{
  "hidden_act": "swiglu",
  "norm_place": "pre",
  "positions": "rope",
  "parallel_block": false,
  "init": "uniform",
  "init_std_o": 0.00336,
  "init_std_down": 0.00351,
  "warmup_steps": 200,
  "decay_shape": "sqrt",
  "final_lr_fraction": 0.0
}
Each number is 500 + 50 x the weight over its row's rms, rounded and kept within 0 to 999. Layers, rows and columns count from 0. Numbers have three digits each. The size before them is the row's rms in percent of the matrix's.

# layer 6 MLP up, 704x512, rms 0.031, rows 604-612, columns 0-255
108:537533548496577505489558537415484534485496485609438586395459423561458458589486561483504478540578545516540498445462434502512504511456519394483448522481468499551575459447505454596532574513451561509459433458546492549499436542529522393527454564537560414495444545421471435493464547508504511429538476550535530522529595519566463415488414542470476447556592537532484630482536482468501526475542400419527409516537526454514512472507558433480416485521457540498471536535460505507547519516465465489541585480523576422522454474480513550480459495445496472560541530555451493476472539523501525443502567527506483480491418511432625499427509476534531515495482547531464474581508576490496450501528539416551542530480528560561444523490560463566494516542485484585524499536481539479499527404425523
098:486531505559474527539457470483478455539563507474536496393402545476452587585582474594509514528484521503511523507524439546553482513507438489451506454488447537544452546466584525625494624465520551543484481474477411499543493522506584492333442532540382395555500557618526562549492567495447531534489574391486466501545558471474489480480411616538485543523466465521525496387552466493493509403559423589477479539445456613479481601407521505526562543587557540498506397537440526577495448465523466532485511505498480535537509547607509456445510459422470483533510472442563500453440504510470465456505583427482523488548429459485567321415467568457488462456575404491514480574461479596513548488553476523466510494495471573533483484426417479468501486486531530531520559458491450365535512501514447
098:519536507443554536478527531441530607538570523561434537501580572521435508553556521573481488521531498465443474450567500531518555529509464581495534549575440523414444467453456394499436503430583566437555541548463490488571510522494571603539526492448531489504491456508564563527515486440475483529385476522493450567490387559555461511499529594553505491507506519561446545542403473498464545518462457479465479585510533495598498633506529510541492522588520523454504557513510492493462539490522468529532469555600458513517545465550475438499551517508447571564523501554539549548607498453568534515408478482492461498469662569455493497441525424467482446381463488463511432509492526461518435523475510558465542583367552514435633489488545431526576387524526505515462514471478489506438517436459505
096:507506492463550499447443529463490538599408528548542453490430544462448520487552467583497534536462511521493478539431544528491491427419580553553424442468448405458593546515434526514506532437595516499490519491506490547471497498537466581473529540526548522490466538444474454498520436590529520530447515465497428587498505501401440495487462502405471534444452594518493413522466411470538536549522453512555496467507513541560504499480426508452568462547450503511424429519500537487563479461465532612518438548475489354448496498440366514489520479494465571482548547497434514504546397564417492534532476424526485405585486408397487497534542437427559532585466516543565435504519532463384481496494565521542515411592518563670462465519489512498457543487518509575487545501504458581446482457540484
103:491482479439514556473372562497499454463389490429495576471528441541530595588459460491496474425413571552448526639493455530435546422473607442448498465497540582539529444462521508475480484439475472492457479570506511514506487532452474451490510511470453500475473476502438555492457496435520547444521571612521535466522440449520516467494407527502467435507429408538500480463478523469550456376535516468470462488548522482525465577448459533488581527570403470565525556450463484502464568512451479466505575481495578522499472583503476496534534489572580558519517464523539540498456509405569468473483497394428512518541446580503470467531511562419450546400554500542410530410545444560482442377541498548454536448535506530660427444409525478466515542470502438471550497473505500477452512486463504
117:575457537465501510477523618536496436438524442509511441420498524443560520495563513499489479509523439456489564526560474511415492463404470560550505597504542562468578452473459492467456481479539472603561467366518543463531406540431562491561498558542582441500495511457460509557502506506461511562450539492441362544459468502443469513547435386471538473512561401495504483556470542555491574464478525460473525471463539515485468565454512447515396540531553512438475508473530521483564577493513555492480539515611582550527520496489474532467467540553474479485520445428476457494423432632496476439486569437450509518512492382450542461445413513494418531453442410487507430512505526533501479455497461483492435525494568487497506502566566584556482542534505526385418574521470515549626475537549425
085:497494475549509535462442536442566476499507456509516483450587538413452519464502458494567503564408517507541564527487437561471451541528550448496444523502496623500482563508480518507545570561475450553483540479547496432600496485540469520570477522495550500470498439560410538492488516468395438511503496522560446549527527521561420533428504489506480513438440558509582468488501466493516403500459604521456539506470487516486541623502497590489536486536469562485528542564402426514551523460469549500390586526529419457502582583428491508530492447571552414567456492458465501490543536534480512457449496455500453592568524556437435428463499474491532478521460518489499503489577524521553457515484501541443557452549522532497485443497475455544562572481435536473513499584428484525571564484511456
114:556483499530531395544481520552562573565581552571495525516590485567413436554505578513446505459393445528520494444532487590611458480554538410466400471474535449524483469520510420496423534512551570532485525508472514471557636532444523554527498446491618475500517412583403533532531522523506552490535495559538581576530552483490472422528507554419580462599541569573451411547480455475508516488462500426522616514467492532487485446529475525482463454508484505462566463464479612483503506596491502594453458468467428554522497567526441507570484446504491479602559442452478533549451462544431428521537437546563545513461500531449568432439390493497499501437462569532588480559487509445629474563436516504487519557510544502549537493485440583496443538495468432496436476469479549512465513492435556
108:444482419525549542529437583549478565480484461484461457523548556551536436507490479529557600433473378577492484477457426448452522448578406453512479504432492483512536489560560537521450474506472508502565483489505444524480516456527542557519498345510602426422412450561477566541482438583509504399489411427597536530496484472563493533551483571457522496549497479486523503458458458586468498503478482506505515500525550456609544545492484564539475480501421515454475415525502413533527521548492616570484467484454555442493396501448451483494503534498522424593381451530489465480426436567510475464495553499480492500463456462536500504555565467571453507548362490492472504513454499616564471458502516505451497536481446532487455514486396499519538519519520451537492511369566519498450447387483590
# layer 6 MLP down (transposed), 704x512, rms 0.0295, rows 604-612, columns 0-255
106:511480502564466512520490444531538433471586551552574496519541481537492498429457459513519510578513453521569565468397675554458552490467530480478490417484518539486472536467519486464523556509432496456486460504579571511462495533654426423514469561429451478529492502459378448413407580575499513464520486496383468522410479422452563454501435461498449528545639453478549544503496574517417544474544539539551543565455568429495491525494517516390476379572513488541414526516566529527539470438586458524478496573617469485527519565541490481476461488534506533512494481523426507523600472476516515451523459568542500412502453444454501488525461582454585473447486478519530499460601506460444463565496501440438437547443502372455494523463468544531518465449621468495541459530481543463532515508648528
098:520561441394480564489538526514435615418482507480484555556478621521476502611545450446524447498540529513437484510487472501503516471487580441446465509510505479536502503553468499473553518569459493495467512485558460486489500490525449506528459412466477451490519401548435428565441586510511518449563349498530499534548409522501549550473491537378569527473468552474533526528516479579462603444531480457544507491518412496536545524552514371519533455547443443343522540533551406571532502567479503527561532370504527484578521372437544449461585472538514556452414502453428517497559506502484500496525449583503549558547450490478509495487562388499530472528514445463590418429579491454509564464487512531547481515450388537508528433496505523527591504503462507533577425455472551490607501443500517
101:543451468458501425525500484502471569470443482516520565540439528415459438549446434437421590531552524539546426523563555514532436485487430608605448529580499433555405518495502435499473461464386539537530538490544486498496553499526494494521429555538527406561518488562478568514438546435490529517460389424496524554554434486569463499446544554480461528494523545528441652482481563558520495463472552440603477401514480466513475447510596489519513555420487524448483442561630427465537446531585525524619466433537450570538464475517466461512504521517402442568578544456430508570516574458515419551573459391447490481514480508535403483526478470504568528419486473444504572528478533480474516534464532504543544505430560495453521489431465565461496487551401515505471399514451530548470496519433521
091:497532552455470465514463488527521565428543517539646404445469411512487482465471542531580505484402422455526470567471472462546513494574507491484568476546506512578522468484468535628488488493447556662498462517422485480462529530538493508432538455494525539416496486498492517508572526460460517516457456491621501497532535506468615496399520560475466486529470425567539471564554447417365497547486502451507520478590474429502493544439533525554568483438472521535476548455545529579482488549516558426526472482518488626505456531613507360490503382548441451507497446421497521534432497490507474442418523536517511564444482495605489455579471566531470462537566491569515575450388532568491524472505380441451548568519478488489544477541514481465532611547463542502529473513472500541526501475557507
104:419542460497510599515582501487440451516479455511526363447453478476517427452469528364498610488502437551521452472577467482517576609522509454497447554571506569548457497423528487462359357445459590431467477433582525486468535573480495463527326469540552482591460535552510531494466473546452463504481496575571485450426566439512569538568507592503470443559420533515538507500451509539513455527441498538508457510454443427483526478558563526485519464481489549373444507489564391539467426493570539435517496506458527525548546469416436431578494477435505561425507566447472527558451527490552441443401461467581500556546466582496494543507464477436433504522561492492541486501513519497582469522403555398538507478421512435483459514457489485490582548399472442508508511470552438510469552506443537
116:504517484471462464489519492498458590504514563429516486461513418473572514505507518449486475586528503472470493521474538608497477471458416415478515503491442580335454422523439403439453519570494488425557473481527527525476517490542463576468466499551614520475500539538489533511409592562490686513426521549541504460500435421494578455526486406462470554547458434496485542579501450587494624534428484485566507371538585530515499539510484452486452544512497489366531458424490516471509565524541524557469522645518543484470494466527533512495494502507470541588509490454518495574497483527587495573537496545583549437518501482448531532420480622505429512542516557435520443435523514487542534510471534435472423427483498507562425490513566456516536428469660463474488574461458479542463490563495515
087:520443480497528506530599382493415420513604446518494536549500503523537487537473485507461538472490521534513467596457544468515457587527443506511541470508483554544557522479480566519518475573536504384527474472510554560510555519554460412528434476457511496491575480466477505532492492511505482417569467479525448457567468498509547457496515411549492517432486410507468483459592469526411535541458515445533517522466453480544406428446523515528527447549488428439510578557511498538506489500495517612586495487451555487510557534462469457415563509481437508582571458373511503482444456387422450486538401513542626468467522490396435480566590543549494513551523492539556510468562434497492466513511540530491457546497448515534527507507547241507455620516556472400602469480485580532496509440527574
113:482467539544516507556483431487474545431558489542464465511519388575464504536535498497403419531524433432492472433406498556535530544550517474528433409577492542457457476567481406495462526442395543473487471452507502495495572570504551454490477450554562494497435427466504501493492507505528385510513562475617492514535526392504446504477460562456512476581564534495504488522446461461578589530442398471533444474529496551449509549483431452483438477450475573491490482474468540500595458573494521429400538419425447571474653580536439508600535493429560485554548536583607538538453501522469516601520454503489524442512440549495488434560614510463493518427539441517515488411510628541543508564478489382503493445482631513498583396557435483413470486505491447424473449597536465544522498544389637
108:444465530503520575544538499582515546466424446441534442524554507505395461504506477534540617503486500534449501478487526532471480464536472538504528485556521576505341497503462406559447537455493496489506447472521517535493410538514525487474462531576496484468477432470522495506436536438483437486503469492560553492512448473480453474512459547435408525540617454483498456607414530419416504475380550530419426575547342562453487507508470492485460481424441487484493533528416540514540477555589521460427461502418518494557518537483509449515523496491495498605500505435451460575433452483451421488492460446496622523396452450530479442533512468434419470562542493498538503513499502492577534445493576505526515546419512528514447551543533180487511448610534465548464486488585452491368481469441558
# layer 6 MLP gate, 704x512, rms 0.0297, rows 605-612, columns 0-255
105:529518514519556487533453499530497440547481529448471468440521378452524482500480504462527533486520437413553478488412522484534436476494504488530623465512509505451531484474538524515463557458587484427472474460496548484497487501458512441535392496533524500535471510523521524443519483476505463428470577554513514521496446490457506497445516427553517450455527533413474487426513531388540529557397548527420617461527519533530521438446481556452464455393480527525527493467500460489551495480551559543528433627515496540534579517490523583397504568471484515520537464534423488614515408516468591514419482396533524604536578544471467580544410518444557596403506565442412603504581551482495506479411502512469547482524442570606488509484479547475385476534564494462446492484550577522494479525469514
096:501514548469478535582597480498533535495444493524456626515527635525567466492495461506469468533527468548545451490567516556536556535467514522496497450542358412476469564479558324472494416501460543457530536519517541511518565467519485646516504518435518450498446431569539550434380425405477490511487451519543455398505468564454487524522499566463564574468569489491438524473471465504507496402480521410501494593552493441470426536597532477572546532538512436487537566577548459494500509576533537519574499511543454540490381422565514537431525523453508512442560475514443505488505634454516488479452461472556457499419474531490480445513452458421590500422568426482416541493501448567502470497479492549472476541470504463495529497493544515597486460580404471506419619407444554497497627461471453
097:468491503565514540577468518501465377517509495515579602387457452552495515504444551444482532540500497398496538423526525601456453461524547470554467545516528529403393516431578460456595546432485531507539422470474502574420533509464507491506553460551608494495589501487451356523526481517557606506460583478504521447530521550525500401614501476511370519473587527456540443539451507491559520430521531501476636509507419498524611499492488433541473571513479543524471485549558535489522390485442539402531545469565508517510488538561527559463479536580414583499510418463543549379411493503511515563544511527614504544533501505455514504511584529453438587464532536455564454435496510495479498522500484516503484607548428470482516445528529517443489551582509473535419563482508540525483465531488499
103:524506476495434414453542481568459506487521488516431420611486530475491499477526473523558441619443455475523482491494449471498523485457450507528532506499497478528420503548646447471555522579528471582500496509505565457541458489582554512613522575512517588511510443503583494459566419601475528517461440436558532443426611481473457453440550421472548513543595515460547483476478490561456558537462569551546542511496462520437505482493556485488483483547463336451508438558511548468522440458395575524483384525456495471428426452537453494496513548492505510541555438541464589515590423634487514410547548497543517503444622508428519530510471545497492468553480505497482466522514458512550463462537477562502477593498553505533443582477570559548582494450475569555427568467416467464582432528578476
112:536439454433529466413432506576494382548408542587390526509404577483459433441457499504506522433591475538511477440582484509480460490616462588504560526518499534556440522509484477507482508497508462496482467563551585501496547491501515431439487434517422435554431509536469517582543489416491483531494518493464430531476473555509443522469369553471456454407499542492560522543378508501550515440495477572529563544446368544544500538490421593549510521476530502501437531535531495561548543546491500530553390512393517510573558497490473535527570437501531407506498538512547576504499510466522480510509512437405583527467504478563547487458475536481630476522479483531584498554457490429468526564482446477514559468551533480524455454397483557560478492466391429469461552518559596510605446459580459
079:621485543552565461446589471540580449586549501539581478523490461620488529524509566484574526386433523364458572487593480510484504531478552492494577437485544508453483563509480525410488517540483485504426536452419520467513465612529479523409549558526492535467390528542514517441492465435552449455472519536546501489523464531524533498558523443462520401441464505505520556515488446565572452514531529472570488468614585572454484449514565517497460485421449475458485554440507516495515599389490506588430420587608451419526523559426514549505481501516513454590488551454483490511471504461516529470528483515448451557400531471468438515483492470479642622544511491499448610600456559549500500541498553490541506424496523514455514414491582524373549415544470554508538492495507540518523505441442529
109:414512446511535527530521633465580469553531495507498463563553501456518455559499542485502485430423499392532453529515451561482478386619438495481477482512541541511406497519508491580520552523499515472547469462576515499497416561448577538482569454446456487411477499466421528599539462498426579437546481444495448507509462533552397467603438498484447462507528532511536474539528578439385510480449525493437547449422513509466498526527443623533481424488475458494516495488509556499556554507428480503524399495526426586476564505520513476498478468479516470452587537587486507475507488569483451471636524576405542447462546522541554443576570442488501479426579539493515527570495500425404454541455509421492503472507444601590477522503471520523509470493525502471471377447531510576557476433440523
103:420489398560566460442457565524510579465574467462494503506409541498525522463475508533581656429530426621439521477576505461519483508592448471495549498590472480520513515474423573457529533505565534457454522508453499500503540430496534579473539448490600509463465493544484580518448457507420521455450470524451434501542493532456412488486479555521546495473623470469534455456507456514474585469532536483574509484527445467407591605502401486466460530528452492426422514581478397574514463524524559558501464554529441507535385477522504509492416528547494565487467424440530479473462501507477506505513508492514541573465478564465594439583452559457491545554444497537499489569572577494601561391580468583539546594497369567557512464456461506548569518595583529516578501471544475446413432459549496